Weights of a small transformer language model: a variant of Muon for these matrices, 8561 steps.
Each number is 500 + 50 x the weight over its row's rms, rounded and kept within 0 to 999. Layers, rows and columns count from 0. Numbers have three digits each. The size before them is the row's rms in percent of the matrix's.

# layer 7 attention output (transposed), 768x768, rms 0.0716, rows 58-60,154-155,249-251,345-347,441-443,537-539,633-635,729-731, columns 512-767
093:510486477580507465495452549503491553495534540477474516558487542481494454499538430473442446528523461510526594535522504469433531467542434456527509441461535478535622454511553475564594525519570481448364444498454514610542498519495543504514449558558467464544543512463505505482409479475581551459517584497504553504448425486515486421497465442539477479489527521413478611428380475468460531446477469537581520434460598574486437475575561494425587472447479522505509444516504536463473575440573499566485587476505495500519495519489500498492503482543465493506387456571517470531499413538452453481520499486548515469511473464509524564502524470506490521495498544422537500446417563518587528576401492506522415474519459497341464530475442400420509423464439558386480461639506542499532464560468489
095:437583486503426552472546471573459520505550501497630553587537453539543409509564435411576440526534503514465525380477523508449489520460408494489598410571456452565438552523516463565478528563549497550442446596573520495529427530511493541447552538487551480473507427403522483485450463446469493528467548529449497483536435472463508452447518481483481481551560498460542497474535550586541411426517557506511523470503407481484623452560557441530500506521531493465522380551502442491559469452542529600488578419478511503438509478522509571406527417399534523492520496585419565443516464541451450507508544446478652445443513490491411533479531476420507454500412471436439513441467502527536514611526470438545449636489434477393479530509438436516511431459568444535576453485538509370450439445461501
096:407545471422519556512525542379430464572484463525545502495437530527524467483399528463451533554459466489581528477582424475488501498483468526512456497537463501564450457539558482551450480570453504531455539498580537552449473463467520467551568537448620511528503483521509597544500438493495528557481437440519512543472509574452589417461496522449398480519477393472520399493525381487597476474386452471505506473562551555490560407589551505453571523511602459404454380527398523463424512479549554524522522445462519507514471419475520436527532475519473415559447376436618495511477473514584561474530572518505478474436536537555560481520494558514508451523537476532478518426452531488598561518507522527445581575455544558492489527493434480356507518527537571484397494453422481386500483465425592
095:490572502466520471471428506499482511534607484492590479526453415542554427621565469580517515489442523488456567537552561532574481454472525514435439532486480467504363467551502432529547472527558563490584439469472533529465495518486469494400520501575447455490563423528462429540485539530582456392618515495430600497527557504462435598437535445491553541565551499474459492517425505457553487435519500572492556523442499479484493600540508461542419464572496517569490581609439456513391483521527480471593563476548510471523454565472423533511527455514524514512479381552481565479472571486459462588594460497540584547521498463499517597553476512520488505526531546533523484483515489481532507499542576468497467525500387522490553448500483505595506568423460584477470514499476485491534613526487531
097:427601421376472550510586508470489556514475493571433535565524460440507492552526471619454565511478513487427499411541574515502488527448567511479585526390464433497522515609456429522542475478500563515425442582466534555587476465526517583547479447575474445532508424487581541476420517449476513573489465504497547413420594488407483476513451491532482499477453541481405448515432551543500495538474494496563452505536463471498481466550593446518518481483481460539503439442496507514532436531501463516486508467504449518474509500576595521556609536460474515443540473444468497543495460455474508442433525546425529460439525555593420545573468446485582539527517508592488575475533532440573503411516487455471438529505491499411575495512507526514537556471535478433529508396500511479498484473560472
099:424512465469461404530405394524492543484426460565529449412583533506543496541569439490535492474485519399485525424527498455545565514518517457512498503552491490531457478516509551453440439533470500413516582537494461496599478510416550551534488586430643468522416498471475511500539399478419455494574567462489535520500488460561529528531519487488485524610466471586485397481542461470476501502541509470476585521459492494481422498471546551497445569457558507508483493552426535543503475494479436528536473482511532532465574502484537458557539435540422481540480487496485473494480389500436395475430482490538465412485544576455464440495416434445467528546445458508528480596498432451542448456560453481485587519440449492433456498536482519381487524511482512448440487459476509452450531485528561
098:537524508420509531422367454596523382488485471448587482459552480468400548441504469494510540399536508488513485433503430466497428547472470564498555576436517573532481468546420602536582537515464487523518540616536544477509503508527526485548587506468402570516473547487476509406426500441503490553456414432462494475538524511533529474503462532501528479503469528521488604480508476551569466507441485430466495484577432369508492540524517552445482544454458492532460452552528620531539517485493556491473455532448442463487467481450382514496485516510485487507484530446561442513555482520505471539477515527393516494471472485620497539480393543478564433544577473463473529466562504530455478450522472538476563578470538462524492475479496477516494503476495523549518516482476429511427434571547493
097:514484550526445578493458544503504519447423500584440441476550536497503469537466563517476576537500483582419494455510494474487482457511490506518486585544493481457486517453599523438379478523479403460489527465500549560515547532486417566454573467498494499503617596550477449481593493473505432510533505446468435462556522547452485497484403463468540463557481444532614500533525485522470540546492512564382469505502535495502462485554516415513509565432477468505554441510567446442577451401519475498554524482489572433526507440505440498470540532615538426475508553569515503578429536480442540554616577484522462509483498403415614489549563394492509539519501551451553492540571530535461503558451568459462490524465478406472476540602546465540491531454442485576591472392566460579428526514573536
105:436482555492490485605535533408520514561553490512537424557564401561491531529511495508453498465447510545596472520503586491454469454594497487395499543419478537490506506488489475512476507549500477461528513555482641450404579503493476544476503525511535514511543526597465548530476468491555559480531535562530570470450480512459536443546572431525509486565551480488563422505509490545444574554402430618505419414505495456456483574570576497498505470495417545476593515528541499557569505488523518481530448408550421472552490511380529550468594478456488417533515603547439504491524548453616522467560531358487502484488537484579494509480448496417519544475580505508576457488514581414502521471570463572426504449475576469451484446482477541576538563451456540453538583495447448524560576456544570
099:499551471458484482512499504546501525488384406560371430476582558394537537435442473460547524501516412496549385471451501439561489489439490450526540529476551642427463429457514548458504537437464522480495540397514407436500490540508442524560407532391494518438511500524447527573563586554393524498511587461484448531430556546442427478532419538475512523481492492539558437507573432508555546473527407545481508536538503574513600464439513535553452468494561447419586452432520553563568386498529456505482483486510581506487580450535466439508495511414514488457540605537485524491489514479530494404498501590517481538538545487506514483457512496426544597537390407613432484537484573541539569527487484523490519465503579496507550566489542603522528533559588491533503525421537425492492471480502518
100:492514477593543468573375513510457429483616442536448476423448537450507653424448545503509497489505491496586517501451513586499549544483407562583390526572562477542453451454437591491573466436526507543593468495517417494447478514506515434568448532464494521561522497488432581541568509558429499534584571494403452570496464547597492506540448409530481551412569515501476559532462515485447514521449478466468522554500544495498459480390485486579546458552555566518481552486492427521434566484551505503529406493569471521556575533526472438556538548548526429488538441508529474366543523528553547552519478513522465517555428449499558551490483549545411385576445521473572452458461522468422460472460476551511571416577502429503496496485497571446518574443515549499514551618532457535471490543524554
095:532440553531502439458476517475450502445438493474488550463511521443473523514517531497497534503593453491611497523451531526451442409473443546525511514528504475425541527490507403524593596521460553490521433535543529505532434524505561513462597412568432477500441498497423505384496551463475448552495510427574437533621422514558554589479418578483433466458543554458492495520487496491483413585455485482495509445533553569456514412431511453544565442497484494471506509419530482401473418552442476512415559648430465461457447547538448496451452489448553515492512461488483493510591546571492524493560499582498515499499472514450564435543574564484421462556543553512409503612412520595469492504418502491460446502517478490591562479504563546460477491597493487547472525560504492461474498474406435
098:468464505525462481575484496451558554524490543536544505540438428530539532544497463445445457514515519557447589527525537555569601530460507563538439434559473352607552618493520439443389550476535456457542559461539552556516500491409555431551408487487489420542540453534552609448567541501541508500513527559467537427540518426522500563481539443460501493489527430389541555459500543458477435466482579471495520476464541491519570449455516548469501409535497553554496516519391450539453497592499562533537481474500433441521523563519538523477414526623539523549479551521453576509473481471468458528589502398510502526547552524512481440491489487453423516462538521526491495478532412555512413555521385512492473472436519552569424509542477524462448556486517481551479559526544476470503574496487454
094:574472525459543519427530502451487647484468503509529550508438498505487462498527538524542501510466538525476596546496465521506442481495569485422507390480382466610484556498489481504431552446426557511531455517435425485556504450532522510510517461547504446535424485485428534539456554438473535426485501535523476491436502445346488524447560499508491496483464539532551528510604435590458467497588471514496451470442386384440556593501524513483415507552438560451454508528481548478563514441409525489529457488423522485496438534507573608424528462518494493516475489469448502643542516547447434401418439509348577490529540525479512468524484557466509537512529603507530522529505515508453384435521536558459542540453482517500435471523553567554438501561520458448447562538508547551592539555507566
113:519555527488549477568580541512563507468518571498479486447425423564462496542523593475528557445471607536497513491494532526499443531581452475505528492482489499543464422476548547525536624425533499559587463481421547551481541501590496447550483513425456524414502465593541377538392434578492569478544491471456469529472493484419494525494517477529462569534420466400467569476506513546549539507504521514501497609424504456546546595591507527405525513531600445556389576510475518454509503561484471517580495345479477535490471432414501412467550483537516532442504585627530489494564487432526498560501511440495495515486490518502527503444531515489540484566451563566565555390560538509535378486358510490601521514435452424483500518528459449538496422508517521461610530462513510401565524487526447
106:510429521447545471538540428462363472471519547513441472446482596585531547472518573499466478463481421435539416544457437520477485445557540491581421402562528448499466505511468563507545508485388471576468479544477500504471538494572455566501553486486595528484333559502473487545478503530468505586484465573557480542578487511482556483424505661573534568334506565494523520416502544537480538655590471371546578498511435481463438517481447480498497532488582513570445466364500409527510491473486510441492469408513487487521460443593569500567514539454487420445413510437527453463523355513492486572373495514511477442440474464514479495495450467494573472505563534474538500501494502494490564420485461481513434520502510411458543439500491467463472483506526433511463548469538513481547561329411533
103:513406552589528495509428372513523407496518551469499423533491534526554519491386523524398484587505477478549469523520471457492549421504447509564418516374477598492487456484518578475501428490524470627513523483531486552443450481483475423503572516439511477558466547528518480467476474454461589504458451511611534565500511528446526441512515501551423476573538411460544539517523595386520529469485615537535689487517588549415508562468364472486567479473592515563489609416463525472434533546590532502538550529533510521450540480444469423525441520457526534485493512481513515520492531537646510652485468550474475504417539509573416455535524534483518496510564464441514488591422479506544533464589496528530508454558500489574500509482453478496479540531458446521432511487421483537540465414472437
113:504470496540496546417511524558493508443585411457484556554426523566476524498483469502478504547517448464478518527441495437479563515446519562598490531570488474441561578545477530510485491536426551458473486521591479537509506431501423484481588476558453546610541527364528514443519622421550489529504500475559458465593510564516443486455496411509442478456483444467511591487477503432497470478522501554475493522531447505416546507435397512575471523472488503552551524520485547454439453442472523530495521545468501490548484526616551503456340499466435518447473363439550471519425515559489578492512519558501487471473472479462412467542490513614409441486473457417437542529462439558494497607517553517503441475524499529560459447431505472483478504500557438553469630541518557464470447606476444
112:533522465546572494433571515560537534544479511426559573554522452582479488542553436523537463516446529580432530483502580528503512491520517576550499503502464401563589573456557475539394528524547442440579448439488530539473508510435520510424448485487505463549608480539521537540581507421564578419480516539558555536569422444520419500527600367421492467620399489519520500517473455440488469443533631815554413533489627486505483454493492511524495468545372503437457609603564496477472505578482528580551571608552453449461507488413461565458478509556421581517522533470480472439421619561494460571493512437457512559515418437518503533475569458486365515443514566518504450532565503612517421499450555494490589577458473539540449463444486499502480421528407540517498555509439539533470406573524515
110:449543491440466472471556474499532573456495529447581527537472495505445502613563580476500459431526503507524514500543453469483465501506545488484614526483468410452500489435489419485624518487502509487521624502425488512556522509420515485540523476512516519439474516456484537562439425429505491499483479481550500430375604446553482519509521526526503535526424531486479454487499513640449517496452464358531350475484492516549470513493574541497549491495519540568572454537477520495493471448411463499520544522503503484506410526471563454506522451415471577543454512545527493557614498450411514465504449504502587514514513574514436556444523513412427598444473483555492513502538538475510501537558412524434485520510490625493496515428522504510497469580479496445424484472541557488523560566541515
086:504489487501466433449475497451462500497446483534472524518490535446491480503475463436504401512506404538570501536550516566492535558450496484462421479430482480518426493482438567516520455473489580578452524387551497502444592554476506522453447494493406475481449492550413583441523517496502425451428369444440457557471549506573534540529565471538528577468552421549472469523466471545551496432572491467506480527536507529548560451574494482574511467533544562537497446488511478480462564496517486507417481537542526481490479566510468454530516598480482554530491481509472544589504425421514540531443524594500542544584479520543469469563493595478490545494498566431460496485565475515485570509477519532477480517536578519546563425490409463439617458510474526387580449497464469400482441451522462
082:468563547409458537448575425508496460641507526560490586527455400400414498498433504505434534558541423499542508430531437524502519514504571501419565457481544540479541432419475465473445424524576427470517472517550500387545472440459467469551512546580512524560446485333595414433550455479541436502582571569439503379514472483528549534543510520479477425453588503530487583515627523507468459464532539504474481606554497499545541495538535468511517527477485513436490402471564574413527459568462468538478532546520461521509436441570626410405512408535525490495533470498520467577469545494552497389515591452477540414507529529429521450566484507484505454429507481426464489511516445466471491376484501506529597587480520491499543544505537470521473505479525491567518457532451551472444557568557533
094:495559506438535488475539502470548524460419508474485499374570543490463454514531420485440633526536481467439415598551434501569495548460550536472485538581565552505561493539540423557559592430454579464495568457467521471520529443543479549443389532476449499450582439554522450537583467575481420450494464478478499411533530504585501557592502528476532502501527482609528433509440473445471502444554442417396520496643562553542522459521453605552513475551495454460520448519447584486453515489450535425483455550509472517585506522490544515480414535510561450532477491538552516503369498504655582463554464538609395468641522499436536524469535505530486445502500541442505577533493479449469531493508507510455516481473580560503516389579504490499483413564503613503417490483467509511499459468336438
# layer 7 attention value, 96x768, rms 0.0553, rows 58-60, columns 512-767
096:488480560519568566497555565368584473485532568489359454492575589505601457438440507468542631516589536494524460506538549478499505580556515444441535478450520494528468598548462435447448440506511555535460518553574567432463516497609411527582527480565539532434503478570508474563546494432357449543516474469477430504508404527473482421425536529523468531448483504530470439504512522466532496540508483514522448492607526595454551489498541499469473473463550494421540407465465481449508488541505414318463456475509553489482481523577472493472458476431493515415518461503511425546471486522442571460484502513519482526459470562512478382448527467497525568463453489475477560518506448492433522510497594517442488442435558498526456483511549598528581481464566366500472517542480483519520543504494481
098:548529498596573502454494592469479403475428520480510451502574464489498525386522483528579431428480534480527397480476506512472553530567476566484430505466451523443544504541528461454516500514532508576561523550566483423443497522394487509483470514551494459524578524558513511468603459583481466535474453452539487575526510571538465523398591596485507578489496451497493589486530448470523555543415429486514512509504474499503522420471340520359464596457444392597444591539525437517491520553441457400467517555512570536548536475455493576433512571413510569490462563546542429443572528409493504552497546478428484563505478527481501412488389571625437479459544424592501452395435535438469550427435537504520535511546530501545593389538461441454467557474466503432562495570485534525394524485523512
098:485561500368456487467496533484467544422538500492576450583508445525505551490517460443507512518530481548506472676567535427516448470435549538512564419588519485435520460456467640499472579575408492551502459447560510480522527454565490522477549495566476432440598495583546498462455580557473502461428472455535481412626470474619513570548496551493457492537565504539445495551473501523570453463522535482511550478513496491497656465474547545550515494405435480550467512400558502431427483485503497430524481489416551466538507384463455469393463561515471442433499471552491474467552514546558511483516534376464536552508494559482526503430528434511546395531471490473525547434501569455574512461542460472410493533454536447503493592516512477467466510486496434501472442517499554485494560497463488